Part of a small language model's weights.
Size: 15 layers, width 160, 10 heads of 32, 9.94M parameters.
Training: a variant of Adam for these matrices, 221M tokens.
Each number is 128 + 32 x the weight over its row's rms, rounded and kept within 0 to 255. Layers, rows and columns count from 0. The size above them is the row's rms in percent of the matrix's.

# layer 11 MLP down (transposed), 1280x160, rms 0.0929, rows 1073-1172, columns 64-95
size [ 98  98 100 106 101  99  94  90 108 118  95 115 106  90 102 111 106 111 110  96  93 113 106  97  87 146  91  83 101  84 128  81 104  87 116 100  93 116  92 102  88  92  86 105 107  96 110 101 104  79 101 129  96 109  95 104 108 102 115  95 115  80 110  95  85 102  99 125  93 109  95  96  93  93 112  95 101 106  73  82 124  96  93 119  94  88 120 104 104 120 120 110 120  88 121 109  93 100 103 102]
[[153 102 123 100 131 148 109  83 158 149 124 112 121 136 164 148 131  79 125 140 137 121 147 131 144 129 125 122 162 139 105  96]
 [113  92 102 143 105 146 129 106  66 117 101 122 115 109 130 145 194  54 160 160 104 191  96 151  67  82 120 116 122 127 146 188]
 [136 108  67 144 117 125  71 139 128 145 162 113 151 163  95 151  93 140 146 118 101 148 119 138  98  79 123  87 175 168 117 186]
 [135 109  62 125 134 150  90 151  80 112 164  85 130 155 110  95 142 181 142 188 106  93 115 103  88 128  99 134 196 116 132 123]
 [122 167 142 146 156 114  97  67 126 118 132  91 209 111  67 135  78 138 156 172 134  44 101 107 147  94 104 106 151 110 142 135]
 [102 111  80 155 176 186 120  82  98 133  47 100  34  92 102 155 170 187 143 161  88 160 114  78 102 134  94 128 131 126 126 116]
 [101 125  97 136 173  69 169  71  98  71  67 152  69 141 112 120 103 128 124 107  85 122 152 144 126 173  96  96  74 141 185 151]
 [108 149 141 138 143 152 119  27 116 198 137 113  93 131  68 135 115 129 158 117 143 139 136  98 193  90 170  78  43 112 115 164]
 [118 120 157 117 160 142 142  93  86 213  71 170 117 160  89 125 157 133 135  98  72  97 139 129 179  49 154 101 110 132 122 129]
 [ 77 211  98 109  79 140 152 107  80 161 148 107 193 121 101 117  88 130  78 131 129  86 124  99 137 108 159 169 116 141 175 179]
 [170 153 167 140  97 125 101 189  89 142 177 140 130 110  94 187 161 131 134 123  83 166 136 132 121 142 125 134 121 141 140   0]
 [ 99 140 139 176 173  42 142  85 142 180 155 102  92  87 101 119  81 117 150 147 140 151 137  71 149 116  77 163 157 134 115 147]
 [126 131  57 116  93 163 123 138 130  88 132 113 140 155 157 117 105  86 110 131  70 107 146 144 107 186 184 130 167 150  97 140]
 [148 117 237 184 135 121 128 145  89 148 154 190 123 112 131  98  86 177  98 138 115 118 138 176  98  78 124 160  82 120 109  94]
 [126 175 112  67 154 110 109 137 144 150 110 165 184  92 112 126 179  62 108 105 111  82  62 143 164 134 147 101 164 107  94 105]
 [116 127 156  86 117 122 135 139 115 163 157 122 108  59 102 153 101 123 108 136 130 151 128 119 100 114 120  96 162 138 169 133]
 [145 141 103 113 127 119 102 137 151 150 170 127 164 163 185 149 126 103  77 199 128  64 168 103 102  99 153 171 171 111 112 100]
 [132 116 112  93 154 120 106  62 161 118 104  92 107 135 170 151 169 140 109 115 198 101 128  60 174 123 160 146 131 137 137 160]
 [ 96 155  70 137 108 159 120 157 112 203  95  96 125 153 135 165 139 131  84 133 172  81 159 116 156  74 132 119 141 141  43 165]
 [100 135  94 115 117  76 167 165 144 111  67 137 131 141 178 149 144 134 180  74  97 141 128 112  91 106 110 100  68 115 166 119]
 [ 79 155 166 182 129 146 127 133  83 166 113 175 105  70 101 141 163 167 180 144 116 166 132  72 146  93 118 127 105 132 152 128]
 [ 81 151 173  85 112 125 160  98 132 156 116 130 121  57 121 140 178 117  65 100 115 118 140 133  83  55 136 117 117 124 193 147]
 [ 76 161 116 120  91 116 145 109  83 120 112  93 134 125 152 196  74 179 141 134 104 114 155 126 109 114 141 117 132 155 191 109]
 [ 59 142 103 124 162 178 105 117 144 124 144 147 155  96 103 150 120 145  84 207 152 118  89 147  95  74 154 137 161 114 124 149]
 [143 110 112  98 218 145  71 129 130  72 120 145 133 125  82 133 132 171 132  90 130 104 109 170 103 165 113 100 141 110 102  99]
 [100  57  75 162 144 174  78  59 159 122 164 122 116 143  70 109 126 122 172  77 156 159 114 109 187 121 114 109  45 146 151 168]
 [131 155 101 166 147 144 181 150 177 139 132 125 154  77  66  91  73 150 107 159 162 150  93 126 151 134 105 118 104 175  95  98]
 [158 121  75 100  62 122 116 126 114 168 100  63 164 113  79  89 138 158 189 105 130 124 129  81  77 133 104 178 187 138 171 106]
 [122 169 124 104 127 121 187 154  92 196  96 132 138 146 151 150 104 166 148  75 146 131 114 100 110 128 163  84 133 172 102 114]
 [127 155 172 133 150 128 130 120 160 150 171 149 127 127  82 146 111  78 136 153 139 152 124 205 184 193 112  79 117 109 123  83]
 [155 113 165 168 102 103 186  59 125 188 120 164 179 114 179  44 125 130 112 114  83 126  88 168 103  83 118 183 125 127  93 130]
 [ 77 136  94 150 167 109  97  46 122 202 155 117 171 131 159 142 136 140  99 134 143 168 128 182 129 188  95  78 127 134 136 108]
 [127  72 190 119 128 156  78 170 148  74 125  96 112 133 140 124 144 138 114 141 130 174 165  72  97  80 161 155  77 138 122 132]
 [109  56 169 173 203 161 137  96 125 108 160 121 138  95  76 147 126 141 132 193 138 145 169 127  89 109 111 172 141 103 137 137]
 [178 158  99  90 141 137 174 172 122 124 126 131 121  69 122 105 131 113 114 107 116 102  99  85  55  88 185 125 102 123 120 205]
 [164  96 180 152  71 141  68 211 111 118 135 160  89  81  81 124 129 127 132  77 106 114 134 159  94  96  93 101 153  99  70 134]
 [107 146 115 169  91  98  97 123 166 184 202 203 220 123 112 130  52 128 154 120 115 170 101  87 112 128 145 122 128 100 104 143]
 [165 144 143 102 129 158 123 105 135 115 142 166 135 155 182 102 105 113  83  91  85 178 139 174 143  61 126 115 155 118 129 164]
 [142  80 112  89 113  86 111  40 137 127 147  92 166 112 115 109  81 154 125 133 109  66 123 107 152 125 164  87 105 142  67 161]
 [117 141 165 149 135 113 151 131 105 140 161 123 126 125  60 160  57 118 122 127 173 164 100 154 132 137  80 139 163 147 173 125]
 [102 161 114 102 106 108 141 139 159 119 110 144 111  74 130 155 148 111 189 117 120 146 115 149 126 127 155 166 133 140 126 126]
 [125  18 178 183 132 117 135 170 132  64 124 165  86  79 101 121 119 112 106 114 178 178 135 149 117 158 171 150 144 101 157 124]
 [134 196 127  98 125 122 105 141  99  95  82 132 125 108 168 127 112  87  90 122 162 127  60 129 108  99 120 159 133 134 148  54]
 [ 60  91 116 167 156  84 167 136 134 123 136 109 121 143 128 191 148 163 157  93 112 193 160 176 159 164  82 123 110 109  65 126]
 [133 144 143 154 105 114 122  69  87 108 112 145 129 104  61 107  68 135 168 129 118  93 180 125 156 115 151 127 148 148 168 131]
 [135 168 132 179  84 117 141 111 128  84 171  99  92 103 152  99 142  68  72 115 104 183 124 175 113 150 168 121 138 151  97 138]
 [132  96 157 137 137 159 137 120 175  84 114  47  66 127  67 162 135 195 114 177 120 109  93 130  77 115  97 128 136 162 155 133]
 [122 158 110 125 162 110 124  32 138  59  85 132 169 169 157 114  93 124 144 151 126 135 103 148  92  85 150 132 113 123 151 169]
 [125 101 112 129 146 119  74  83 155 143 157 118 119 144 119 115 122  87 188 170 119 115  83 156 137 120 154  69 118 138 123 113]
 [137 148 112 117 111 139  88 158  88 107  89 128 128 136 154 113 131 123 117 136 128 149 169 130 108 168 144 140 116 117 114 106]
 [ 87 171  83  95 126 123 193 179 150 152 109 120  80 117 100 122 110 120 110 123  79 139 128 128 151 168 108  96 110  97 147 122]
 [159 115 144 108 116 125 161 161 148 172 150 149 115 159 218  87 118 111 108 109 122 111 171  97 208 130 126 206 122 170  83 186]
 [ 81 114 168 141 123  80 180 138 139 157 112 152  80 139 141 105 181 119 111 161 129 118 122 146 108  40 135 152  88 179 106 105]
 [137 122 121 174  77 145  89 145 191  37 138 130 153 145 146  86  97 101  81  58  82 123 110 139 112 146 115 178 107 113 171 151]
 [ 89 184  87 122  95 137 105 130 127 162 120 195 112  85 142 151 133 112 122 128 103 140 131  89 100 119 188 132 163 106 115 119]
 [114 167 123 103 153 143  95 122 116 166 131 100 141 110 129 143 169 105 139 179 102 154 119 187  42  48  64 134 156 132 100 147]
 [146 110  43 120 159 108  86 168 121 119  85 139  87 124  97 118 145 124 130  48 134 183 121 117 110 153 114 145 135 142  36 146]
 [133 176 117 123 103 131 126  68 130  87 167 117 116 135 180  83  40 158  99 126 150 129 148 131  57 164  47 139  66  98 126 122]
 [135  78 112 124 155 184  61 164 103 135 148 130 139  77 189  88 102 143 184 147 107 137 101 107  85 184 105 163 122 141 155 179]
 [110 126  76 198 111 117 144 183 194 122 125 115 120 159  68 188 147 143 156 197 104  96 123 139 138  75 165 119 152 115 123 131]
 [ 67 187 125 194 152 126 137 121 165 110 115 133 110 121  87 143 108  90 111 168 134  88  81 116 196  75 116 116 206 101 137 146]
 [160 119 123  91 127 125 182 135 170 155 158 145 157  72 164 121 115 165 194 205 110 160  95 164  80  78 113 142 145 109 154 153]
 [108 113 190  77 133  94 159 156  67 108 123 158 155 137 130 128 166 216 147 130 108  97 139 141 171 113 101 109 135 103  80  73]
 [ 27  85 170 100 140 114 109  90 140 116 124  67 110 147 119 122 141 130 106 121  85  90 157 185 162 140 122 114 220 152 112 145]
 [ 89 165 128 122  95  89 140 144 125 131 130 120 167 120 183 150 124 138  79 101 142 195 180 130 120  55 158 145 102 159  61 124]
 [168 175  63 176 133 112 160 145 120  84 141 205 108 131 151 146  67 148 124  86 149 114 164 118 160 151 127 143 168 104 125 112]
 [136 163 105  99 154  83  61 139  47 113 131 142  70 100 118 102 128 115 131 140 117 113 122 154  63 127 117 117 158 107 105 107]
 [153 131 227  69 115 135 119 134 109 102 133  71 126 148 121 130 143  78 131 100 168 129  98 142 150  98 191 115 140 151 109 124]
 [141  94 223 198 197 126 105  91 172  60 116 158  92 146 165 123  97 143 150 146 114 124 136 166 133 124 141 108 120 120 102 135]
 [103 103  86 186 135 132 143 124 127 125 185 102 168 124 158 159 140 119 109 122 104 130 125 187  75 116 131  91 138  98  99 111]
 [ 96 158 141 129 141 128 132 171 178 179  98 141  97 120 118 115 164  98 150 147 142 148 134 104 133  93  98 100 126 167 122  55]
 [ 65 134 128 150  76 154 138 153 158 149  85 123 106  68 114 119 156 167 169 146 179 112  86  93 114  97  82  90 197 123 163 115]
 [144 100 100  88 132 160 136 186  96 109 113 157 114  73  71 182 161 156 131 139 161 130 137  79  62 166 147 121  85  89 181 137]
 [120 210 106 175 181 140 125  89 143 141  98 139 154 134 155 120  68 163 106 110  88 111 127 188 136 148 121 141 116 118 104 110]
 [109 105 143 131 149  86 151 119 158  78 121 127 173 145 110 102 100 143  98 162 120 146 157 166  98  52 181 125 119  99 155 117]
 [ 63 146 158 109 181 133  91  75  72 130 152 159 130  75 121 136 138  59 122  94 157 146 165 108 130 129 144 130 138 136 109 138]
 [ 78 146 100  50 164 106 132  90 120 106 115 129 179 141 150 146  95 119 152 145 142 178 124 137 166 110 119 188 137 101 125 150]
 [ 55 104 130 176 130 109 130 122  95 133  90 111 124 140  98 139 141 189 170 130 158 171 185 100 122  71 136 167 120 118 172  96]
 [106  56 135 136 129 193 122 112 174 128  71  96 124 115 113 192 146 153 159 125 120 146 147 119 133  94 160  82 130 137 180 137]
 [ 79 106 115  45 161 143 138 137 136  97  96 126 158  91  56  92 107 205 157  91 150 164 103 158  93 161  51  88 159  99 166 110]
 [138 117 107 112 151  73 115  52 126  91 166 107  96 104 115 123 141  89 156 121 177 146  55  99 114 193 138 195 132 110 174 178]
 [157  67 127  96 117 134 119 111 151 124 149  63 174 148 109 102  88  80 128  76 118 109 100 110 156 149 125 171  95 123 116 149]
 [109 125 131 119  62 150 112 110  95 156 138 146 132 103 205 120 134 116 111 163 116 118 178  41 193 148 134  95 115 144 149 177]
 [132 145 123 146 152 140 139  75 100 133  90 134 148 144 154  79 102  94 154 139 110 207 119 133 172 137  68  88 102 118 159 114]
 [126 136 112 141 120 141 120 166 163 108 128 112 139 143 113 169 173 119 154  98  83 139 158 182 162  80 125 103 139 151 122 165]
 [124  97  91 100 124  78 144 182 129  96  77  66 139 124 115 121 160 153 155 105  99 111 141  99 122 152  48  65 124 133 165 103]
 [168 127  69 155 107  86 111  81 146  88  83 126 130 118 116  91 103  73 129 178 121 151 145  98 180 192 144 136 123 108 112 122]
 [178 134 128 146 134 108 124 103  93 175 118 109 122 136 142 113 127 113 140  72  50 171 132 129 149  60 100  47  76 155 157  81]
 [128 118 135  48 138 170 160 151 121 146  54 186 110 131  93 137 207 175 152 129 152 159 134 120 119 133 120 121 110  59 124  86]
 [108 108 151  92 159 106 141 188 149 152 150 141  93 113 124 136 106 163 166  98 134 186 109 122  65 108 102  94  61  92 126 100]
 [124  83 129  70 205 173 115  79  91 133 131 138 122 157  52 115  93  94 159  99  60 208 175 146 156  68 167 105 104 159  75 193]
 [117  90 142  95 148 117  99 186 131 126 108 154 157 163 128 135  95 174 128 185 140 145 134 161 150 204  85 126 158 136 105  85]
 [131 124  50 136 122 125 145 120 162 176 120 119 111 130 136 127 136 105  89 173 141  44 172 125 109  74  51  86  74 161  80 115]
 [ 73 110 135 114 203  87 122 153 117 168 130 129 160 141 173 118 142 144 130 147  89 204  77 159  88 129 150 104 130 122 156  67]
 [115  82 129  93 123 101 157 142  69 155 130 101 123 104  71 121 191 138 165 132 163 135 124 160 157 138 183  96 179 114 155 146]
 [111 113 138 115 134 131 117  28 103 138 117 183  77 159 104 115  86  89 134 174 126 121 159 106 168 111 168  93  87 152 181 155]
 [ 80 168 122 102  96 115 125 194 165  86 139 159 106 152 139  92 169 123  91 139  95 114 115 124 126 244 149 150 168 124  92  84]
 [167 185 178 115  70 175 134 154  79 118 158 111 123 137 123 149 141 144 143 109  95 109 119  94 114 140  77  99 120 130 198 114]
 [132 144  81 112 147 136 162 196 124  57 150 120  78 204  93 156 184 145  76 111  84 118 150 110 155 179 118 135  99 120  61 106]
 [ 94 156 130 104 165 141 129  91 179 193 172 106 112  65 172 101 146  60 107 118 134  88 152 122 110  54  96 136 126 161  72  64]]
# layer 11 MLP up, 1280x160, rms 0.0913, rows 1074-1173, columns 64-95
size [103 100 109  98 103 102  91 101 107  95 109 107  98 104 107 103 104 106  91  95 107 107  99  92 113  97  93 103  89 100  90 102  90 108  98  99 104  94 105  95  94  88 100 103 101 109 106 102  82 100  72 103 110  97 103 106  99 108  97 112  87 107 101  91 104 102 114 101 106  98 100  96  96 114 102 101 111  74  91 111  99  96 111  95 102 111  99 106 112 112 105 113 100 111 106  98 100 101 101 116]
[[115 192  77 150 123 150 128 164 157 102 107 156 124 122 112 127  75 139 151 112 152  85 113  99  98 122 134 161  97 119 113 141]
 [120 110 132  81  93 106 181 150 149  80 133  87 165  90 136 142 154 139 179 181 147 106 113 102 125  84 116 123 136 150 104 117]
 [124  86 182  93 102  90 140 132 107 110 132 117 121 157 118 119 166  90 112 169 149 160 171 134 213 145 167 184 205 161 158 117]
 [103 136 122 106 157 160 110 115 125 101 145 114 164 103  90 124  59 112 133 112 142 142 132  75 153 103 126 107  75 206 132 128]
 [129 140 160 137 157  81  99  60 110 128 103 117 117 182 135 124 108 127 157 141 229 138  58  96 201 124 102 133 122 142 160 160]
 [117  98 178 142 152 139 175 158 140 144  78 119  97 106 112 124 208 150 175 145 132 119 110 193 154 143  91  97 125 156 102 115]
 [135 105 163 163 114 106 154  62 174 128  45 155 166 125 135  42 105 150  98 184 118 131  67 158 143 176 140 200 136 111 152 106]
 [173 131  73  76 103  97 148 150 233 131 116 157 110 128 128 105  89  84  59 164 144 116 159  93  72 169 109 172 117 122 101 116]
 [150 149 103 140 108 105 155 154 167 121  67 176 133 142 156 124 117  91 207 129 163 107 144 142  98 172 143 107 138 112 117 148]
 [152  64 172 120 124 111  97 138 106  88 102 124 126 132 162 147 155 108 101 125 151 125 167 156 132 119 107 114  78 139 147 136]
 [123 139 191 105 127 146 170 185 132 150  87 162 126 149 137  98 105 134 164 144 163  60 114 130 103 120 128 107  75 152 124 126]
 [124 132 165 115 158 124 204 116 134 152 111 123 127 118 148  88  72 129 165 151  98 125  95 143 127 149 118 144 116 155 115  87]
 [146  60 161 130 155  82 180 100 169  67 166 112 127 154 131 146  89 125 137  71 124 132  68 123 108  90 135 191  90 144 191 144]
 [151  84 123 152 129 103 115 123 152 102 125 104 156 120 148 105 141 117 252 130  82 154  97 175 196 131 133  96 138  98 189 162]
 [144 111 123 125 111 133 169 161 122  58 160 149 206 130 127 104 141  80 106 146 219 115 131  90 163 184  82 101 108 137 165 153]
 [174 113 108 159 149 125 146 140 147  63 153 120  88  97 138  93 114  95 137 181 159  95 235  91 104 154 124 134 127 151 145  84]
 [159 151 157 129  51 133 138 147 136  98 124 123 152  88 122  89 152  78 193 155 155  96 169 146  85 130  82 143 143 143 186  57]
 [114 150 132 136  74 114 144 166 113  40 118 104 121 119 152 114  93 116 168 148 138  30 143 125 152  91 160  97 158 165 127 146]
 [143 160 124  79 167 170 131 150 106  97 104 130 109 154 124 148 115 103 167  82 103 146 114  99 186 133 164  97  53 103 174 120]
 [210  87 129 146 119 125 188 170 110 163 157 182 159 166 138 166 138 111 154 139 126 129 119 113 112 107 114  84 134 146 150  71]
 [112 151 150  87  86 118 165 111 142 106 125 126 125 173 123 108 128 131 137 179 244 157 138 106 199 110 100 109  85 125 150 124]
 [ 87 121  57 149  82  74 128 138 120 128  75 150 155 148 146 143  57 110  67 130 119 118 129 126  96 155 126 125  97 118 118 141]
 [136  72 149 141 100 107 157 153 125 120  97 117 143  82 144 130 108  86 116 115 152 149 206  75 161 132  85 135  85 126  99 120]
 [124 114 171 153  99 181 133 135 125 177  46 161 154 116  73 135 157 115 153 126 118 170 105 149 196  94 104 150 139 159 166 121]
 [184 141 146 119 118  92 179 112 140 116 108 111 120 106 108 124 120  79 129  95 154 141 139  92 153 107 120 152  86 152 112 158]
 [112 109 164 118 184 148 115  67 135 147  82 119 118 189 142 146 119 147 166 100 122 114 114 153 144 114  93 154 115 130 151 132]
 [118 134 176  78 165 157 157 166 134 133 131 182 119  91 161 112 127 119 112 130 103 165 168 140 223 156 151 111  64 143 125  79]
 [121  90 151  88 113 179 112 168 157 106 104 126 163 138  88 107 154 138 137 128 140 100 122 109  89 203 115 172 155 159 147  90]
 [106 132  12  95 144 123 103 192 124 110  60 127  92 177 110  99 146 150 118 151 123  91 142 141  90 114  94 130 104  95  59 146]
 [134 105 151 187 129  69 114 151 137 132 108 119 211 120 169  81 106 136 103 148 138 107 167 117  95 165  62 109  81 194  94 194]
 [143 110 158 102 117 174 155 159 123  88  59 126 114 100 110 108 182 132 145 135 110 131 181 121  69  95 154 145 135  93 136 149]
 [143 138 116  86  82  66 122 125  88 147 123 135  91 104 175 114 130 167 137 162 167 115 162  89 139 135 104 166 153 170 122 143]
 [126  63 116  70 105 131 178 183 169 140 107 118 156 133 103 123 173 112 108 141  54  94 153  95 109 149  94 191 159 151 141 139]
 [ 74 189  90 154 145 109 155 149 131  64 119 108 157 122 150  86 103 140 142 172 148  71 157 105  76 119 135 189 117 150  99 153]
 [142 216  87 101 130 111 119 100 116 158 115 151 142 183 148  96 160 167 103 181 163  95  64 124 108 145 129 106 105 136 132 124]
 [117 155 155 147 114  87 131 121 135  71 129  65 146 115 120 167  88  88 164 124 165  91 125 126 130 164  87 165  80 119 166 181]
 [127 133 116 138  75 141  93 145 154 112 168 150 145 132 156 133 128  85 135 159 117 116 153 119 167 117 118 147 131 124 161 110]
 [131  31 121 106 130 121 159 192 177 117 119 155 160 122 176 140 120  83 157 123  96 108 189  89 120 143 109 122 144 131 146 116]
 [201 133 181 120  78  73 145 127 113  78 101 150 101 130 184  89 118  91 136  99 177 138  81 143 119 123 136 179 133 114 156 118]
 [ 89  76 157  88 134 101 146 185 104 115  77  64 100 156 153  93 114  93 140 160  90 137  85  76 154  77 132 147 101 119 169 153]
 [146 100 138 111  56 117 146 145 105 161 108 147  98 138 186 134 181 103 155 188 186 176 150 142 131 150  94 165 115 140 139 109]
 [129  84 120 117 168  65 169  92 139 131 115 177 103 141 172 113 163 131 111 132  84 107 124 109 167 141  78 172 106 149 141 126]
 [142 196  98  80 122 117 124 151 154  99 112 169 149 170 144 119 188 126 117 174 155 113 131 109 128 121  97 160  79 189 137 148]
 [143  48 194  82 104 121  91 103 125 167 122  76  83 131 123 130 163 124 132  99 134 132 131  93 155 158 140 109  20 149 140 124]
 [109 100  63 133 104 123 118 127 110  57 137 138 166 154  98 140 190 119 124 186 148 136 118 113 142 174 119 178 107 120 140 169]
 [ 76  93  91  93 102 122 179 144 112 141  84 169 108 171 116  89 152 107 160  56 171  94 129 132  99 110  83 129  72 176 145 147]
 [133 100 146  58 150  87 137 161 123 149 118  67 145 119 131 142 121 102 141 126  80 126 154 113 185 134 156  90 152 132  92 182]
 [ 90 103 143  41 112  93 179 109  92 106 111 193 129 120 142 124 159 130 143 178 158 116 134 127 152 106 129 147 125 163 175 114]
 [113 114 118  72 142 122  92  98 105 210 164 144 108  76 124 126 126 112  70 137 141  81 122 128 109 109 139 158 109 159 154 156]
 [141 114 144  93 163 129 123 161 157  85 129 122 133 146 137 120 106 193 113 139  88 125 106 115 151 116  99 165 137 155 195 153]
 [146 151 191 151  54 166 142 151 161 148 110  94 199 144 206 136 128 123 159 117  70 160 107  71 123 114 124 178  98 144 135 183]
 [120 185 155  91 150 102 114 138 152  94 120 140  76 153  75 103 187 115 127 143 216 105 118 158 145 126  72 147 118 132 125 177]
 [134 151  80  90 140 125 133 158 107 168 148 135 139 136 123 119 146 139 144  82 163 116 126  79 141 112  88  94 119 140  94 141]
 [105 114 152 117 134 129 158 133 131 107  97  80 149 130 144 156  81 127 224  95 156 126 120 107 109 103 135  74 107 128 104 149]
 [136 105 170 102 142 104  99 130  91 102 145 208 146 115 159 150 109 110 124 192 110  71 113 131 141 162 120 116 128 159 174 144]
 [193  43 131  89 104 116  96 147 110 129 101 166 114 134 170 111 123 135 159 159 113 105 156 134  84 168 164  93 107  78 129 190]
 [151 122 134 129 111 128 114 115  91 156  72 126 130 128 165  76  96 139 105 164 168 128 108 111 150 168 158 158  97 138 173 102]
 [130 134 158 210 177 143  93 182 140 123  84 128  75 145 172  89 101  89 151 147 126 128 151 115  96 160 105 181 114 154 153 105]
 [121 114 141 131 118 141 143 144 130  81 119 136 190 103 134  91 141  67 159  99  49 107 128 156 112 111 134 145 176 137 140  88]
 [141 117 107 101  79 135 163 167 121 147 134 110 114 126 146 114  92  86 110 141 135 121 135 126 157 142  65 187 133 128 154 159]
 [118 120 126 106  77 100  90  83  68 106 142  96 174 116 138 166 161 120  92 190 157 187 102 123 150 138 105 130  87 146 122  86]
 [111  95  80 119  98 137 165 166 166 134 144 106 159 105 138  69 132 133 168 155 136 129 138  93 117 150 160 145  91 167 120 105]
 [142 116 105 110 131 111 171 162 129 140 180 185 106 157 129 146 134 148 175  95 151 123 120 115 129 134 116 119 107 152 123 129]
 [161 137 131 176  78 148 133 140 178 127 129 137 202 132 119 152 131  87  85 136  60 113 113 142 133 154 147 169 108 119 135  82]
 [126  94 130 113 146 142 210 125 120  90 125 113 114 152 118 126 137 138 137 174 147 104 125 191 134  99 156 118 148 123  83 170]
 [155 119 198  87  94 112 118  80 200  80 158  63 196 120 108  81  85 108 116 198 140 129  99 134 116 184 154 178  92 142 151 179]
 [166 120 118 145  71 124 126 136 138 122 146 141  96 129 176  73 155 125 187 150 154 155 117 122 129 143 103 195 111 121  92 151]
 [136 188 137 113 166  95  88 148 106 151 122 107 140 111 113 116 121 109 214 140 168 107 142  79 168 158 113  30 105 139 155 100]
 [138 124  86  98 109  98 131 134  81 203  74 121 155 126 154 132 181 134 155 148 177 145 149 125 136 144 183  83 117 168 173 176]
 [163  90  91  98 128  75  86 103 117  93 113 124 154 181 151 140 136 129  82 161 166 111 133 130 111 158 154 185 170 118 148 179]
 [113 121 140 129 189 129  85 135 134  98  87 141 138 110  98  85 104  72 122 175 154 120  89 115 131 132  99 134 139 135  74  96]
 [132 141 107 128  31 164 157 155 136 110 156 163 124 153 142 133 145  93 143 173 137 142 156 111 114  75  64 166 124 165  76 127]
 [135 130 120 117 144 113 132 103 168 114  74  83 111 208 129 113 176 114 153 177  83 115 140 106 176 122 117 146 119 158 148 168]
 [151 114 113 110 128  84 165 190 116 170 137 138 179 122 136 105  79 129 140 136 113  93 121  88 171 137 152 119  83 107 155  78]
 [151 147 137  97 129 114 170 140 151 155 120  60 177 142 123 145  95 142 131 128 102 145 142 109  58 153 152 150 133  97  82  79]
 [161 153 117 100  56 196 142 148 185 118 121 135 125 135 144 136 123  95 125 110  54 112 201 111 116 179 100 154  86 141 125 107]
 [176  93  91 129 143 104 166 132 129  92 125  95 112 147 141 148 136 135 204 156 159  84 151  49 102  97 131 116 101 157  80 201]
 [180 146 200  90 131 140 171 181 210 106 109  99 219  89 116 109 148 107 183  98 113 138 169 144 134 134 181 124 131 169 113 126]
 [128 138 139 122 132  81 129 131 142 125 159 130 113 165 132 101  96 110  76 149 107 123 169 116 143 175 127 110 105 203 113 142]
 [110 177 146 157  92  76 132 111 176 168  91  65  80 117 148  80 119 101  80 151 149 107 154 102 121 202 109 116 114 125 132 128]
 [146 187 101 103 154  91 127 146 111 188  66 122 113 121 116 141 167 111 179 101  97 153 116 128 125 104 138 151 120 135 178 198]
 [124 114 101 103 109 116 152 147 194 157 161  61 136 129 137 136 104  94 192 113 123 103 109  66 106  85 110  92 109 137 147 199]
 [128 113 110 166 113 100 114 139 179 106 120 139 121  93 165  98  59 100 145 134 131 133 143 155 136 116 125 153 168 149 117 104]
 [129 117 120 138  51  82 129 153 151  91 196 131 215 151 122  91 196 121 204 117 145  55 127 114 153 115 123 101 125 138 175 150]
 [111 101 130 190  69 117 171 149 128 121 106 115 130 144 129 152 206 135 158 134 103 131 122 106 111 126 129 158  84 146 189  91]
 [118  90  95 121 143 139 141 153 118  84 155  82 114  52 140 127 140 130 145 172 127 172 136  51 175 171 123 121  99 126 147 147]
 [174 149 146 119 104 172 147 121 156  86 138 124 140 173 105 100 185 117 129 200 129 155 117 133 110 116 119 170 133 112 193 130]
 [166  99 137  99 151 118 161 139 147  83 115  86 188 140 121  74 110  97 150 114 142 114 120 119 179 133 210 131 130 110 150  98]
 [144 142 184 117 112 146 101 130 115 130  84 132 177 123 126 124 161 137 131 124 124 161 144 108 129 140 102 172 101 110 122 121]
 [136 173 132 136 128 110 170 111 178 136  63  90 169 119 109 134 154  80 108 125 174 133 174 125 159 170 116 133 103 147 122 177]
 [179  99 171 151 124 110 123 103 131 130 142 124 112 127 128 129 181 125 145 137 123 135 156 113  99 126 110 208 122 149 132 146]
 [152  88 124 141 134 102 109 135 134  78  94 138 157  94 166 141 118 101  96 147 144  85 125 139 166 140 140 122 108 118 123  97]
 [133 127 167 171  91 141 157 154 156 103 105 119 133 148 170 176 139 106 106 157  82  74 129 163 117 143 140 194 128 118 138 112]
 [151 108 125 142 114 100 112 157 172  75 172 119 103 155 144 134 182 162 173 160  75  67 153 108 118 125 133 150 141 127 103 143]
 [140 130 126 128 158 137 159 174  69 122 109 115 134 215 131  95 136 110 202 173 139 105 139 138 123 148 140  53 119 172 124 176]
 [111 126 124 100  82 140 137 134 105 123 138 117  54 168 153  89 155 128 109 136 122 102 123  77 113 163 102 107 137 174 133  55]
 [138  85 162 143  78 155 151 117 150  81 154 109 143 149 170 101  91  87 152 152 132 130 165 146 155 175 121  86 157 141 212  83]
 [132  91 125 107  87 126 124 155 113 154 117 119 162 159 168 122  94 133 102 125 165  69 167 142 139 174 157 100 135 140 103 150]
 [225  91 162 129 131 124 155 235 107  44 146 175 137 153 154 126 100 148 199 101  87 139 141 135 117 144 155 128 161 138 184  85]
 [151  72  85 165  98  91 142 123 137 122 156 124 132 139 153 147 110 117 208 155 103 188 164 119  82  80 118 196 131 121 177  80]]